config.toml
attn_scale = 0.125
lr_head = 0.00511
seq_len = 256
Each number is 200 + 40 x the weight over its row's rms, rounded and kept within 0 to 999. Layers, rows and columns count from 0. The size before them is the row's rms in percent of the matrix's.

# o: layer 4 attention output (transposed), 256x192, rms 0.141, rows 247-255, columns 0-95
# v: layer 4 attention value, 256x192, rms 0.161, rows 248-255, columns 0-95
# up: layer 4 MLP up, 576x192, rms 0.183, rows 0-27, columns 0-95
# down: layer 4 MLP down (transposed), 576x192, rms 0.187, rows 0-26, columns 0-95
o247,119,221,224,196,148,179,217,243,212,170,211,201,243,210,209,193,245,200,260,217,248,212,200,129,191,144,156,147,282,203,162,196,119,227,121,224,173,176,245,166,189,119,145,229,219,206,198,212,228,185,169,220,164,207,202,197,171,129,212,254,250,174,249,245,153,146,253,238,253,166,140,256,135,215,132,191,219,206,244,189,148,209,252,106,209,215,192,120,153,208,219,236,193,260,171,135,209
v248,115,112,235,235,158,172,188,230,201,242,208,186,232,150,247,142,166,214,179,182,242,187,156,231,172,260,241,117,182,268,186,157,215,197,253,211,227,233,243,215,269,90,184,190,266,213,207,193,220,258,181,238,168,207,201,76,233,214,143,125,189,146,193,232,271,143,96,249,202,233,156,204,180,190,182,252,219,230,191,192,197,197,231,184,164,208,198,199,152,173,150,196,154,223,151,228,143
o248,113,213,214,228,297,229,209,179,179,232,163,180,258,213,139,203,251,176,221,158,208,113,206,252,232,280,181,160,207,164,153,167,212,206,205,223,190,193,187,239,216,272,201,164,173,234,208,227,203,207,57,174,178,190,187,214,262,196,236,216,254,164,218,141,162,227,128,229,156,267,219,199,211,155,231,143,157,214,201,246,231,216,209,193,230,233,173,103,260,187,228,174,203,178,180,210,276
v249,120,180,215,267,192,175,193,210,151,290,170,80,180,200,236,247,260,170,99,220,209,185,227,164,179,246,208,193,237,209,137,211,256,146,167,256,263,207,221,182,161,215,120,210,203,233,229,179,202,204,213,194,178,262,230,206,202,159,263,136,228,169,220,234,210,220,184,228,147,216,231,267,215,165,204,198,237,231,120,183,229,141,147,238,167,225,220,217,271,234,164,241,212,230,215,226,189
o249,117,207,248,155,202,173,227,206,241,163,265,216,209,180,181,126,214,152,221,220,98,213,195,273,195,142,179,204,225,161,185,194,155,251,138,155,171,255,212,164,225,198,156,137,224,239,207,207,174,234,168,298,181,203,184,225,168,146,213,243,234,166,176,193,145,186,177,305,177,216,176,259,222,203,222,250,149,136,267,262,263,195,238,173,267,239,162,264,160,188,186,213,124,186,259,236,206
v250,124,196,198,132,255,178,293,230,198,223,174,235,214,251,206,113,224,233,135,272,161,213,187,182,202,200,132,178,184,239,182,219,213,191,160,237,186,214,121,199,230,202,257,225,203,185,235,171,224,241,177,173,167,171,217,240,113,226,243,198,292,158,180,243,156,242,149,151,262,119,150,276,233,176,230,223,171,179,212,284,136,233,280,251,183,202,169,149,183,108,167,246,249,201,206,155,193
o250,117,172,226,184,186,227,167,106,214,184,119,168,222,172,175,203,217,194,221,261,222,209,171,235,205,206,151,198,163,232,226,230,175,191,171,175,221,153,176,152,211,163,202,205,200,153,208,193,201,210,243,243,242,210,222,190,252,197,224,241,202,217,161,173,213,170,287,223,283,180,184,130,187,211,206,222,149,162,214,178,199,133,193,175,225,136,218,213,267,181,170,167,146,135,201,220,219
v251,123,239,163,239,217,153,255,168,141,295,188,182,231,137,213,244,262,177,178,215,191,162,225,216,178,208,198,215,261,175,274,253,213,213,159,201,118,96,170,231,177,250,216,256,149,179,167,194,215,207,116,212,257,164,210,174,243,200,143,210,249,198,188,198,190,225,188,241,179,184,227,218,235,186,243,284,231,205,278,137,265,178,165,198,240,215,224,213,113,150,181,245,224,162,309,221,172
o251,117,242,289,230,241,211,218,179,184,212,249,171,178,259,251,192,259,196,279,260,154,215,188,198,233,169,248,224,260,237,206,145,214,254,211,229,179,196,222,154,205,229,210,168,211,154,228,197,187,231,229,174,228,211,242,232,140,270,142,212,163,183,231,303,184,222,173,148,183,144,229,158,204,250,218,270,162,143,169,207,171,151,187,151,221,179,161,242,269,154,197,147,194,191,143,210,174
v252,122,209,203,248,235,181,214,122,286,160,254,226,207,191,168,174,168,164,159,296,159,153,200,205,149,202,146,171,119,214,180,154,253,221,238,152,106,162,78,189,217,181,164,170,253,207,117,253,164,190,209,207,225,187,199,182,193,201,214,186,211,245,148,203,143,231,156,184,177,197,204,182,186,171,183,183,236,188,261,209,204,212,196,206,181,214,195,150,143,206,193,189,192,149,196,206,298
o252,117,140,122,196,146,166,151,199,186,201,139,164,194,219,125,230,258,232,206,217,161,170,158,211,223,195,123,232,144,217,104,188,187,193,159,271,144,143,252,206,199,137,285,192,182,179,248,175,251,283,157,174,192,219,215,164,215,148,219,176,104,228,153,211,176,230,248,199,227,180,199,242,241,191,239,168,153,178,178,254,178,169,212,187,196,201,156,222,207,85,186,199,200,195,126,193,226
v253,128,133,242,204,210,231,220,175,173,176,165,85,148,167,252,265,130,152,270,195,236,133,205,196,147,172,207,223,203,156,178,223,228,204,204,241,231,170,213,249,179,280,154,206,142,225,123,170,208,131,179,225,297,181,225,191,174,215,234,229,204,133,244,256,187,150,171,196,247,213,202,147,280,221,190,211,223,281,278,241,155,238,135,199,156,206,187,174,203,135,186,199,162,203,152,240,198
o253,125,208,263,219,177,213,154,174,136,127,203,189,190,154,232,186,174,203,182,220,267,214,175,241,235,187,249,268,252,209,244,236,243,223,195,138,209,208,210,262,186,168,153,168,182,182,257,178,210,292,137,200,237,243,147,148,203,229,192,251,157,162,150,200,156,220,185,222,144,282,166,209,170,176,150,187,271,175,201,179,225,179,247,197,232,191,193,200,262,149,189,147,206,222,211,97,285
v254,138,132,198,221,222,184,177,202,175,148,237,174,269,232,146,186,281,243,118,160,253,186,124,211,172,187,175,165,182,182,200,168,250,226,245,187,235,142,112,243,185,194,117,240,212,233,191,271,234,91,203,241,162,219,191,210,238,180,205,227,147,147,189,191,195,178,151,229,138,168,200,315,192,245,258,177,217,273,177,289,212,187,195,159,195,246,206,192,243,145,258,167,191,107,208,184,218
o254,123,171,275,283,207,193,184,205,215,167,184,236,107,204,235,203,232,99,223,228,227,145,182,250,189,229,197,174,202,248,239,207,141,198,252,200,133,181,229,238,256,154,222,250,162,243,233,282,196,250,218,203,126,119,203,183,235,196,243,195,243,267,219,198,158,188,178,215,222,229,228,216,158,180,118,156,196,151,203,146,210,138,206,199,189,188,203,298,131,239,158,177,221,179,184,215,244
v255,122,228,203,201,154,222,196,255,241,177,165,246,251,234,162,199,267,196,144,150,204,254,132,201,216,218,203,220,186,156,240,161,245,228,157,222,268,242,174,207,162,190,265,176,170,217,236,205,159,255,221,245,181,227,343,173,293,241,185,136,132,155,202,260,142,228,203,203,158,166,148,221,193,213,224,226,132,250,183,224,145,230,227,197,152,191,222,202,221,199,157,202,186,192,155,154,199
o255,116,186,177,186,181,202,173,139,211,153,214,264,220,189,227,227,143,180,188,175,172,165,242,215,198,247,238,222,214,198,112,256,164,171,195,205,168,156,203,185,116,220,236,177,272,142,175,120,149,200,161,194,248,184,178,201,196,198,125,223,168,207,137,143,224,220,143,221,223,210,164,223,157,224,204,181,128,154,200,182,159,202,189,139,178,100,215,180,105,174,192,271,241,209,190,234,294
up0,104,164,189,178,250,302,136,194,165,211,267,174,259,189,217,227,186,210,132,158,132,119,142,225,132,173,204,223,230,271,191,218,209,246,232,253,195,221,237,117,124,240,189,227,186,180,172,171,150,188,213,220,223,185,197,175,165,162,237,234,187,189,221,248,222,111,100,226,141,160,177,245,210,255,256,162,246,154,205,170,91,177,173,165,200,172,197,168,189,161,244,192,267,208,275,224,222
down0,107,169,243,241,253,211,199,150,150,185,171,232,183,171,267,220,118,200,133,169,280,192,144,213,160,158,246,173,146,272,165,210,206,211,236,261,104,204,139,267,159,185,245,280,153,235,232,209,177,167,162,238,248,192,215,260,198,151,159,206,168,205,150,191,169,197,202,242,178,262,259,163,210,197,164,221,207,240,160,265,257,220,220,200,208,170,247,199,140,157,207,200,235,163,180,250,218
up1,091,139,178,230,260,176,251,151,234,255,221,184,117,209,219,184,184,180,168,301,242,233,155,127,207,211,136,272,212,302,292,266,248,126,162,135,228,186,259,215,181,208,233,175,178,217,180,172,209,91,238,167,223,205,296,111,184,266,158,201,177,275,261,281,207,195,234,200,120,205,148,209,207,146,230,179,228,264,194,215,159,157,295,186,203,261,238,254,220,193,208,270,246,166,205,222,221
down1,091,173,135,188,165,201,180,211,209,250,141,236,168,182,146,180,185,170,188,156,209,217,319,151,217,206,242,193,173,196,245,211,141,161,158,142,220,167,184,248,209,164,216,202,152,230,167,199,151,250,220,160,212,140,163,195,193,192,221,194,192,207,156,184,182,201,152,250,141,213,222,233,293,135,187,183,190,184,283,168,182,237,201,224,118,241,244,135,165,215,176,208,194,254,264,279,212
up2,106,204,200,245,262,240,223,244,244,190,250,183,207,141,150,211,175,200,248,246,197,203,137,235,147,173,258,200,237,208,213,180,120,163,244,279,190,196,231,277,212,171,278,212,206,230,220,186,207,188,272,165,189,241,220,242,276,216,260,167,195,204,216,206,205,201,169,183,149,96,140,200,207,190,239,259,250,216,144,224,242,168,208,180,256,142,185,226,265,201,207,221,215,123,176,211,204
down2,104,246,178,116,196,223,223,204,215,158,330,237,181,192,242,239,203,206,218,270,187,165,145,149,164,139,204,276,248,183,180,186,209,222,228,236,206,150,220,187,246,255,235,254,159,239,162,240,251,224,192,205,223,238,172,208,269,198,185,219,243,167,280,232,181,147,189,135,180,250,232,188,193,271,190,172,183,165,219,181,172,286,201,268,201,238,204,196,192,213,193,185,234,202,177,184,178
up3,098,167,205,146,198,121,203,194,182,218,159,206,164,209,207,170,177,192,211,141,180,180,164,178,184,192,167,247,217,123,222,216,161,236,258,134,215,210,242,169,116,179,197,302,152,217,247,182,195,188,207,161,151,139,140,212,230,206,224,204,157,174,230,154,192,265,161,224,211,160,291,216,211,276,181,195,151,248,225,205,163,160,280,231,132,166,194,195,148,235,188,206,226,212,234,191,174
down3,096,257,164,188,222,171,248,183,168,268,243,206,168,201,186,212,200,167,235,209,172,196,235,208,265,213,139,228,271,197,221,184,226,183,137,142,119,157,180,244,212,161,225,156,249,296,224,192,208,199,215,238,155,215,232,137,187,125,240,172,171,239,156,199,250,168,252,248,238,178,162,196,214,201,190,152,222,236,182,251,200,195,164,204,211,251,211,133,178,206,170,187,263,270,211,245,247
up4,102,240,243,262,231,245,196,248,188,211,231,125,200,141,252,235,170,140,218,187,158,205,215,126,197,178,179,213,201,276,248,236,230,233,188,207,172,229,167,192,225,135,231,141,134,214,195,211,275,225,229,226,222,188,176,269,228,265,259,219,186,230,222,168,178,237,165,215,176,278,132,188,146,171,122,178,216,221,157,151,214,187,243,188,177,138,183,94,190,218,193,181,196,286,183,175,226
down4,101,236,154,186,195,198,155,212,207,208,201,183,223,200,206,233,169,174,152,229,268,91,197,151,201,182,167,217,187,205,249,163,243,239,373,245,243,199,269,187,225,191,146,176,169,239,209,287,204,182,240,186,181,208,174,231,167,151,206,221,232,141,197,183,287,227,299,231,181,147,186,203,149,196,199,215,239,180,184,229,207,189,143,253,236,178,131,241,262,223,270,180,207,137,295,274,175
up5,099,206,251,214,259,223,178,143,210,153,242,192,184,222,224,138,249,173,160,199,144,150,221,202,131,190,224,221,210,220,177,299,245,140,142,235,162,184,178,190,266,166,223,162,193,190,306,233,205,212,211,185,222,246,245,210,258,209,252,185,197,211,226,191,141,170,194,180,125,220,245,269,193,162,139,225,210,219,277,230,212,174,172,188,148,174,147,177,183,234,202,196,272,198,161,187,162
down5,100,241,98,170,237,236,156,180,221,250,164,82,226,238,214,141,211,178,208,273,180,229,242,204,166,243,236,145,212,185,201,225,243,267,219,187,215,189,187,181,230,183,200,199,210,194,237,145,160,209,152,178,193,170,189,189,195,176,180,176,226,246,145,163,154,238,237,154,201,246,181,282,149,240,153,200,224,208,258,183,224,268,194,240,183,176,193,208,214,176,143,230,186,154,205,185,223
up6,093,169,255,234,195,233,195,223,201,191,270,70,248,227,237,264,257,173,206,128,92,191,148,165,171,139,219,146,165,219,172,172,267,230,168,174,191,260,268,214,192,212,173,232,184,196,216,184,187,164,225,238,158,211,204,259,200,209,219,241,232,340,172,117,230,162,109,184,115,229,202,216,195,247,210,191,201,183,261,230,208,226,204,198,239,235,156,269,181,245,197,192,231,178,163,187,191
down6,092,160,196,192,261,149,217,248,242,217,191,132,162,280,161,204,259,219,244,171,198,185,146,248,267,181,146,195,196,223,205,184,172,210,202,222,226,235,165,115,326,247,253,223,171,154,273,236,223,190,205,195,236,159,253,243,132,166,180,239,151,221,243,114,174,178,172,201,154,180,252,234,171,215,226,160,167,216,234,193,180,205,198,195,169,277,184,166,212,159,161,203,266,241,155,201,199
up7,098,146,205,127,226,215,37,208,216,193,236,228,230,174,203,223,185,260,142,202,88,149,195,191,221,236,186,146,194,235,231,218,235,203,250,215,205,176,146,156,215,196,260,245,220,269,125,205,201,312,269,204,169,211,275,209,210,204,192,206,138,181,258,193,169,241,196,206,228,230,245,164,208,209,184,246,213,223,199,198,224,196,184,192,157,267,180,242,152,245,245,212,128,160,147,189,185
down7,088,169,248,209,156,162,186,129,154,155,224,142,239,229,226,190,247,295,229,127,105,251,258,229,257,119,193,187,221,210,246,219,208,157,236,136,207,173,223,192,247,211,176,190,199,183,239,244,196,180,189,134,237,217,200,173,220,199,179,233,170,178,166,143,154,159,203,225,248,218,163,180,185,223,248,218,259,201,196,189,179,125,223,342,230,183,179,165,225,233,232,200,212,240,238,152,232
up8,098,207,136,174,234,111,180,283,202,263,165,274,212,145,174,186,176,198,206,172,191,190,197,112,188,239,164,176,283,239,218,232,258,167,154,227,247,183,140,163,201,235,214,162,196,232,205,158,163,181,220,163,182,204,249,221,148,126,167,196,205,253,187,166,238,272,206,182,241,165,190,263,241,183,205,230,192,216,240,233,178,113,257,216,257,184,192,180,176,268,182,235,159,183,190,165,249
down8,105,258,125,257,189,177,228,196,214,230,152,211,162,150,176,213,201,229,187,224,181,185,193,96,114,166,175,229,191,138,198,195,186,279,242,201,159,226,122,193,233,180,131,201,209,145,164,209,188,223,234,108,131,262,194,174,216,227,141,172,236,252,191,204,148,215,267,189,196,212,211,224,179,193,196,229,269,224,229,217,124,191,210,199,213,290,121,163,249,194,174,199,191,226,160,237,170
up9,101,208,176,148,195,244,214,244,262,255,216,199,152,240,165,245,231,162,163,189,166,240,212,214,145,128,203,192,183,179,221,275,222,247,254,198,247,200,234,221,229,160,211,201,219,181,229,174,144,153,226,154,178,108,204,182,156,210,219,204,241,228,190,143,183,207,174,240,158,142,268,196,195,169,211,175,194,186,161,241,236,135,179,250,271,185,187,199,150,268,172,230,186,203,183,157,179
down9,095,289,188,193,179,181,233,237,229,222,212,220,231,208,217,207,227,196,216,163,211,178,266,201,225,156,258,174,242,249,225,120,186,183,208,214,145,247,200,221,330,272,262,205,159,92,189,125,175,163,190,209,194,319,163,232,215,223,227,156,163,149,202,209,187,172,307,209,185,138,245,226,211,189,154,230,178,229,139,238,237,244,246,267,233,214,175,206,172,120,179,175,189,199,165,279,258
up10,094,176,203,237,173,157,174,284,217,271,271,196,111,250,197,173,211,237,224,195,155,172,235,265,182,143,128,168,283,179,189,207,185,233,199,238,225,250,251,232,191,217,184,168,273,208,221,173,170,172,179,168,195,198,144,173,252,164,193,220,163,169,157,171,157,217,209,213,172,180,248,267,275,207,148,197,294,201,257,191,165,201,193,180,246,193,169,245,215,178,165,239,139,199,307,266,200
down10,090,165,158,183,248,244,200,204,165,195,195,197,177,144,198,173,240,227,180,202,270,152,223,203,211,149,91,165,188,178,167,217,213,161,197,180,132,160,230,215,212,197,179,227,156,146,230,185,153,228,200,214,261,209,92,187,208,144,154,150,168,246,185,208,136,226,228,197,241,129,230,287,156,226,224,234,172,202,202,230,173,186,221,183,214,164,148,136,199,183,262,122,283,195,241,166,291
up11,105,135,182,227,233,165,238,193,229,222,246,198,222,222,165,190,194,191,242,178,157,176,229,218,193,143,220,157,172,186,201,267,242,288,156,193,247,179,195,223,216,150,203,226,200,187,265,205,235,142,155,142,201,207,171,174,214,242,174,253,184,236,186,131,265,233,295,259,146,145,231,204,191,235,216,175,166,205,228,305,120,161,226,193,194,193,223,207,135,215,190,178,167,259,201,200,98
down11,097,200,262,182,169,174,137,249,218,220,207,283,180,187,142,198,222,269,186,252,105,173,293,163,204,206,163,194,129,214,188,105,229,218,237,152,142,252,163,203,195,200,239,178,132,247,205,144,152,175,189,208,205,148,275,251,138,92,193,150,215,184,147,216,195,196,138,126,201,243,160,177,254,273,277,159,215,205,213,170,202,208,222,184,186,257,224,187,183,259,206,176,173,218,256,159,179
up12,097,199,160,171,218,230,174,200,211,208,164,215,273,129,245,126,244,236,193,161,153,236,198,230,157,178,233,184,195,185,195,178,230,292,172,129,137,251,266,294,209,224,192,162,146,210,207,174,192,288,255,197,195,223,177,173,229,260,216,209,250,243,259,255,178,189,198,149,233,211,170,226,167,210,172,275,242,204,272,268,249,180,138,215,198,247,140,257,192,139,161,204,257,226,213,182,269
down12,100,215,195,152,176,263,186,193,223,194,153,200,204,102,183,157,152,187,176,147,261,238,230,216,173,258,172,211,183,191,150,302,212,174,223,169,149,200,226,269,244,266,275,221,179,220,208,145,204,276,178,241,242,197,201,219,209,248,170,228,188,196,238,164,251,207,250,104,145,279,217,278,242,220,238,185,270,143,254,188,249,196,213,157,248,144,195,194,166,224,248,196,169,151,200,176,200
up13,111,231,171,257,184,176,194,174,209,266,173,88,199,166,195,231,209,153,166,231,166,183,183,192,226,220,183,213,250,166,210,256,155,229,233,169,175,272,148,195,266,219,252,257,157,127,196,249,221,182,163,160,226,234,223,217,215,275,243,239,104,256,226,211,181,275,191,141,217,210,198,205,247,226,201,267,176,170,167,157,126,196,217,148,191,289,208,166,201,182,202,220,238,185,172,219,232
down13,088,239,247,164,224,229,151,156,207,120,156,215,211,246,166,241,169,202,174,159,240,187,312,192,227,177,192,169,187,246,184,240,254,222,226,124,236,184,206,212,232,236,233,163,227,124,200,163,148,245,173,193,227,190,162,240,243,126,215,232,212,174,114,189,175,256,242,207,191,229,210,268,217,214,191,212,261,256,186,235,208,242,185,231,198,198,279,192,123,122,239,208,137,188,219,210,245
up14,091,215,142,165,278,212,243,178,233,184,210,282,179,212,210,204,238,131,277,178,184,227,242,188,189,196,164,301,202,155,213,203,205,237,217,183,263,218,180,133,216,154,180,171,127,172,241,247,200,127,152,180,203,184,132,214,177,220,205,135,184,213,224,198,150,196,165,192,135,175,195,233,189,306,266,185,217,268,154,205,190,181,193,111,255,207,300,225,192,236,134,191,172,131,251,174,215
down14,098,277,216,226,115,238,243,157,223,237,176,160,219,213,254,205,188,167,154,205,167,174,195,190,172,195,228,179,222,186,178,220,174,167,166,154,170,182,167,297,158,214,190,247,190,221,132,224,198,273,235,306,252,210,215,249,240,200,245,204,172,260,208,197,187,124,143,176,238,229,168,193,188,221,181,187,247,194,289,217,239,201,182,200,241,150,206,214,139,209,253,198,183,191,213,168,160
up15,103,165,208,208,253,219,153,238,188,193,234,219,177,175,232,145,202,169,185,150,225,126,214,110,210,186,212,135,203,306,197,209,155,183,176,186,258,246,189,208,150,177,154,145,231,218,270,250,127,166,220,139,218,194,139,242,287,278,193,292,211,162,218,196,249,156,204,222,178,186,210,193,233,202,213,206,211,165,227,215,218,191,253,188,183,233,177,121,151,226,168,174,211,164,191,198,237
down15,092,202,209,152,165,188,195,181,195,199,192,192,184,170,236,220,209,225,162,251,151,244,164,254,183,171,128,290,240,176,210,162,226,299,208,213,175,207,222,174,211,257,159,158,153,207,162,176,189,222,125,173,122,163,201,267,241,198,225,149,149,178,225,237,188,222,255,188,151,217,106,191,191,230,245,235,185,172,192,145,175,258,226,208,211,217,193,212,169,180,186,273,166,130,257,145,219
up16,102,160,240,156,228,182,230,175,182,194,220,253,244,223,170,210,187,140,188,229,215,188,236,190,214,158,218,247,177,182,173,177,194,244,159,205,257,197,136,225,261,197,168,231,149,222,211,160,148,201,181,327,180,246,269,211,217,190,181,203,205,157,265,207,259,174,192,276,230,205,214,138,290,211,226,189,165,174,177,242,206,183,190,181,182,187,144,184,280,109,203,171,286,151,221,225,182
down16,097,205,157,183,202,182,182,251,207,144,277,203,155,214,147,214,180,203,142,156,203,200,214,252,235,190,177,190,150,263,68,142,274,229,163,247,213,240,157,204,209,229,200,281,233,216,126,161,220,202,246,170,227,174,238,191,203,258,180,205,136,205,229,230,218,296,252,96,203,167,200,210,182,281,195,160,161,244,214,277,230,195,176,160,233,142,230,192,194,239,234,178,190,260,175,197,211
up17,091,176,196,228,255,164,125,231,203,216,205,207,166,177,168,205,212,124,190,240,183,241,165,130,249,242,226,180,181,161,196,243,137,186,241,244,196,157,227,173,266,218,139,190,253,182,221,190,177,195,171,156,215,191,173,140,221,251,241,214,241,206,263,128,189,254,212,214,150,220,177,127,174,218,158,182,249,203,278,154,153,175,243,143,230,180,192,177,175,179,164,181,201,208,207,169,215
down17,086,255,210,192,218,222,242,161,212,195,154,190,251,210,269,184,249,254,270,170,164,217,220,251,133,221,117,133,216,284,229,253,203,145,270,279,239,262,245,215,125,170,241,154,186,234,213,275,155,223,204,177,188,246,264,218,119,193,173,161,296,227,174,246,168,193,164,188,217,211,214,210,171,204,202,242,246,172,120,250,274,193,173,194,231,188,255,211,216,211,177,216,164,218,219,190,174
up18,106,204,278,189,144,161,236,204,216,187,177,178,254,236,240,201,212,193,148,142,160,190,227,171,148,179,263,204,103,144,201,206,202,198,205,217,168,210,268,181,255,154,186,194,211,225,178,243,176,248,192,169,186,168,177,205,205,187,236,226,190,190,217,182,162,189,200,204,248,248,134,141,201,125,234,162,155,252,223,213,240,149,227,275,189,232,177,237,195,202,144,204,91,209,228,101,154
down18,112,174,230,220,203,117,224,274,227,231,178,250,198,262,190,224,182,153,200,165,222,176,181,193,156,244,310,200,260,127,191,228,239,240,209,191,154,186,175,195,259,177,214,195,284,184,173,186,191,201,165,214,209,164,238,176,179,110,132,136,226,240,271,253,258,207,219,172,224,165,205,240,219,188,271,192,200,258,267,162,208,200,224,130,198,196,222,255,199,168,183,203,188,240,232,244,189
up19,090,67,300,207,210,250,224,230,221,149,182,206,155,255,172,162,168,215,236,238,237,218,209,261,140,222,189,180,189,192,202,170,174,293,177,175,156,223,197,100,177,165,240,183,219,164,228,239,247,186,250,176,185,146,209,174,165,179,224,213,205,188,144,175,286,217,151,193,187,205,224,174,165,248,228,239,185,207,235,225,150,225,177,206,220,155,232,213,151,160,161,135,215,107,175,225,255
down19,107,183,216,196,228,306,186,199,144,138,187,170,208,97,279,235,206,241,206,220,249,190,205,191,194,211,216,161,239,224,204,151,166,211,235,170,143,181,241,155,147,237,186,207,202,257,234,167,294,255,283,197,220,74,192,253,141,166,208,229,156,208,91,157,185,199,247,205,142,217,204,183,180,198,219,201,199,236,235,161,194,201,193,252,191,199,206,209,186,227,148,142,169,197,205,298,219
up20,089,129,141,144,212,291,211,223,185,162,201,234,222,189,179,221,211,151,167,201,207,155,189,237,173,209,189,189,234,145,171,287,225,188,264,175,284,196,278,235,144,202,239,193,184,211,200,234,213,233,163,200,195,200,224,200,272,202,242,148,244,210,160,188,202,250,84,140,185,150,214,165,181,198,234,120,193,239,218,224,244,196,216,82,178,223,206,220,159,214,182,260,152,169,172,276,139
down20,093,260,254,210,213,200,183,233,164,201,265,173,191,154,219,167,131,222,262,207,206,188,207,176,230,201,222,187,193,203,231,238,192,240,144,222,227,146,193,156,221,213,238,212,189,257,218,152,146,212,168,191,211,135,255,232,202,196,180,240,140,173,317,151,169,157,182,244,253,160,226,213,181,244,182,272,180,184,182,191,167,193,170,182,259,194,197,215,165,188,174,199,203,159,195,218,203
up21,097,249,253,184,207,166,215,258,147,245,211,200,158,269,131,241,282,160,224,204,193,161,171,159,178,159,204,223,271,170,179,238,257,170,227,224,117,198,179,151,163,174,167,202,217,155,249,205,205,217,236,198,273,176,185,194,220,209,193,276,197,241,227,238,276,194,178,239,153,167,215,195,220,201,231,276,130,223,199,224,226,273,271,172,235,141,228,131,236,220,155,187,220,144,192,231,228
down21,093,237,106,283,211,197,145,304,264,187,162,231,178,166,162,310,174,189,203,208,227,168,125,254,196,252,232,176,270,234,140,186,198,176,202,241,231,153,240,232,214,239,124,183,188,194,166,260,206,228,157,137,268,159,208,223,172,108,171,233,173,238,180,206,191,168,166,171,138,189,205,232,178,105,233,170,211,152,184,193,180,135,257,225,215,259,204,222,203,231,163,226,220,218,233,179,136
up22,096,213,227,166,191,302,170,172,200,242,142,192,145,223,256,167,233,224,149,204,199,220,219,254,237,189,183,179,212,213,188,229,260,183,139,221,189,220,181,191,204,220,225,146,128,164,223,157,147,283,232,172,283,184,190,237,281,175,251,202,247,239,223,218,119,168,121,144,179,208,157,225,228,205,171,277,146,195,183,121,281,233,231,168,168,247,165,165,198,157,172,193,189,200,249,181,191
down22,098,230,233,194,232,152,196,165,198,171,158,178,138,182,209,244,235,213,242,169,168,112,153,229,206,185,174,130,185,124,194,159,171,289,243,216,203,196,223,124,204,145,232,195,235,277,192,252,207,245,188,138,169,172,175,258,171,221,221,211,207,130,192,244,168,215,215,231,222,189,261,195,173,252,180,187,253,269,147,105,176,135,276,161,270,258,182,231,188,247,157,183,213,191,249,220,223
up23,102,184,155,197,213,118,160,211,265,237,191,213,200,227,174,133,206,279,222,216,199,131,191,234,182,160,282,202,257,211,174,123,118,193,107,164,208,229,239,204,177,168,174,238,238,169,213,206,200,217,240,192,186,208,202,189,187,205,312,249,181,212,196,211,154,235,191,142,173,205,218,175,146,224,243,128,114,211,195,177,148,222,252,228,165,186,288,189,199,151,196,209,227,116,183,206,247
down23,100,209,243,160,221,149,213,235,177,235,141,283,220,244,200,242,224,313,142,209,236,181,178,199,223,157,186,208,280,186,191,199,196,204,165,170,177,214,148,182,187,191,203,235,254,262,267,199,249,180,200,195,155,243,246,198,191,207,196,190,280,168,214,252,164,234,262,146,153,129,229,146,180,147,140,293,166,172,226,238,231,123,180,202,183,200,152,219,166,190,183,239,171,183,185,186,209
up24,109,217,307,156,220,245,184,236,173,193,171,208,222,287,194,146,226,171,133,287,269,187,252,199,236,286,208,200,183,150,152,228,268,166,202,190,181,259,212,177,161,188,147,247,191,198,199,129,230,219,224,205,216,301,223,188,192,192,221,181,196,185,170,162,196,200,237,162,199,188,212,271,219,162,231,148,137,153,171,190,214,149,222,173,260,204,232,176,173,312,229,205,194,148,131,147,257
down24,107,276,173,188,237,202,160,212,170,242,192,152,275,217,145,223,216,179,161,247,106,235,137,177,250,157,190,197,165,219,144,135,222,189,192,215,250,174,194,104,197,154,216,192,231,117,195,152,187,162,195,273,249,203,62,152,256,161,198,193,219,244,133,194,237,228,233,185,235,161,221,207,235,185,166,170,207,278,165,204,155,259,249,225,174,202,199,261,217,264,241,219,216,181,224,185,198
up25,093,165,104,228,217,250,270,209,174,159,214,204,206,152,187,204,229,228,121,158,226,221,217,261,208,225,237,258,251,122,193,211,239,208,261,260,183,242,215,215,125,279,249,141,178,263,171,220,182,226,201,169,226,198,217,274,166,213,201,166,216,185,170,194,237,188,159,151,192,132,187,188,164,170,192,252,118,243,273,127,208,192,176,168,187,290,223,165,182,231,215,115,197,192,179,222,189
down25,092,133,217,177,236,212,181,207,211,246,175,141,207,206,144,160,167,280,176,111,269,231,257,164,182,149,197,175,216,217,234,153,209,195,108,144,185,187,143,170,185,206,123,193,216,218,217,183,224,118,209,260,182,222,220,111,244,305,214,240,183,196,278,196,190,195,208,195,182,218,235,229,131,269,212,220,245,219,161,169,209,144,277,230,217,178,149,177,262,204,218,197,160,192,231,180,303
up26,097,219,162,247,257,144,237,213,197,135,255,234,199,159,323,206,196,145,197,233,232,263,179,195,198,186,292,149,195,165,264,180,221,218,207,217,223,149,251,168,168,248,248,141,171,186,173,211,322,206,199,136,269,231,209,173,119,169,199,165,153,197,165,154,143,245,147,193,227,223,250,187,185,195,173,152,204,189,242,193,180,286,131,185,167,186,279,193,252,164,127,189,171,175,132,158,221
down26,092,115,221,225,179,183,277,160,196,205,219,118,306,222,129,154,152,205,196,165,194,247,187,201,223,170,187,102,229,238,228,170,291,234,177,220,178,211,147,225,199,229,220,185,262,211,146,233,229,223,184,238,212,201,183,207,156,209,157,205,216,253,194,186,208,255,255,105,229,179,127,239,205,183,231,239,147,255,170,180,266,150,247,243,222,164,233,227,202,201,250,207,203,153,171,214,162
up27,101,123,119,245,177,246,248,254,195,167,143,209,209,122,203,142,143,198,244,127,277,185,182,224,145,203,198,242,92,180,216,172,166,186,162,211,204,215,182,177,245,264,192,131,189,184,217,241,259,174,200,211,202,173,313,302,167,249,219,233,215,205,209,206,237,162,181,160,179,169,205,258,234,229,148,271,185,247,215,235,196,192,199,245,254,224,169,220,216,186,183,203,222,135,189,153,195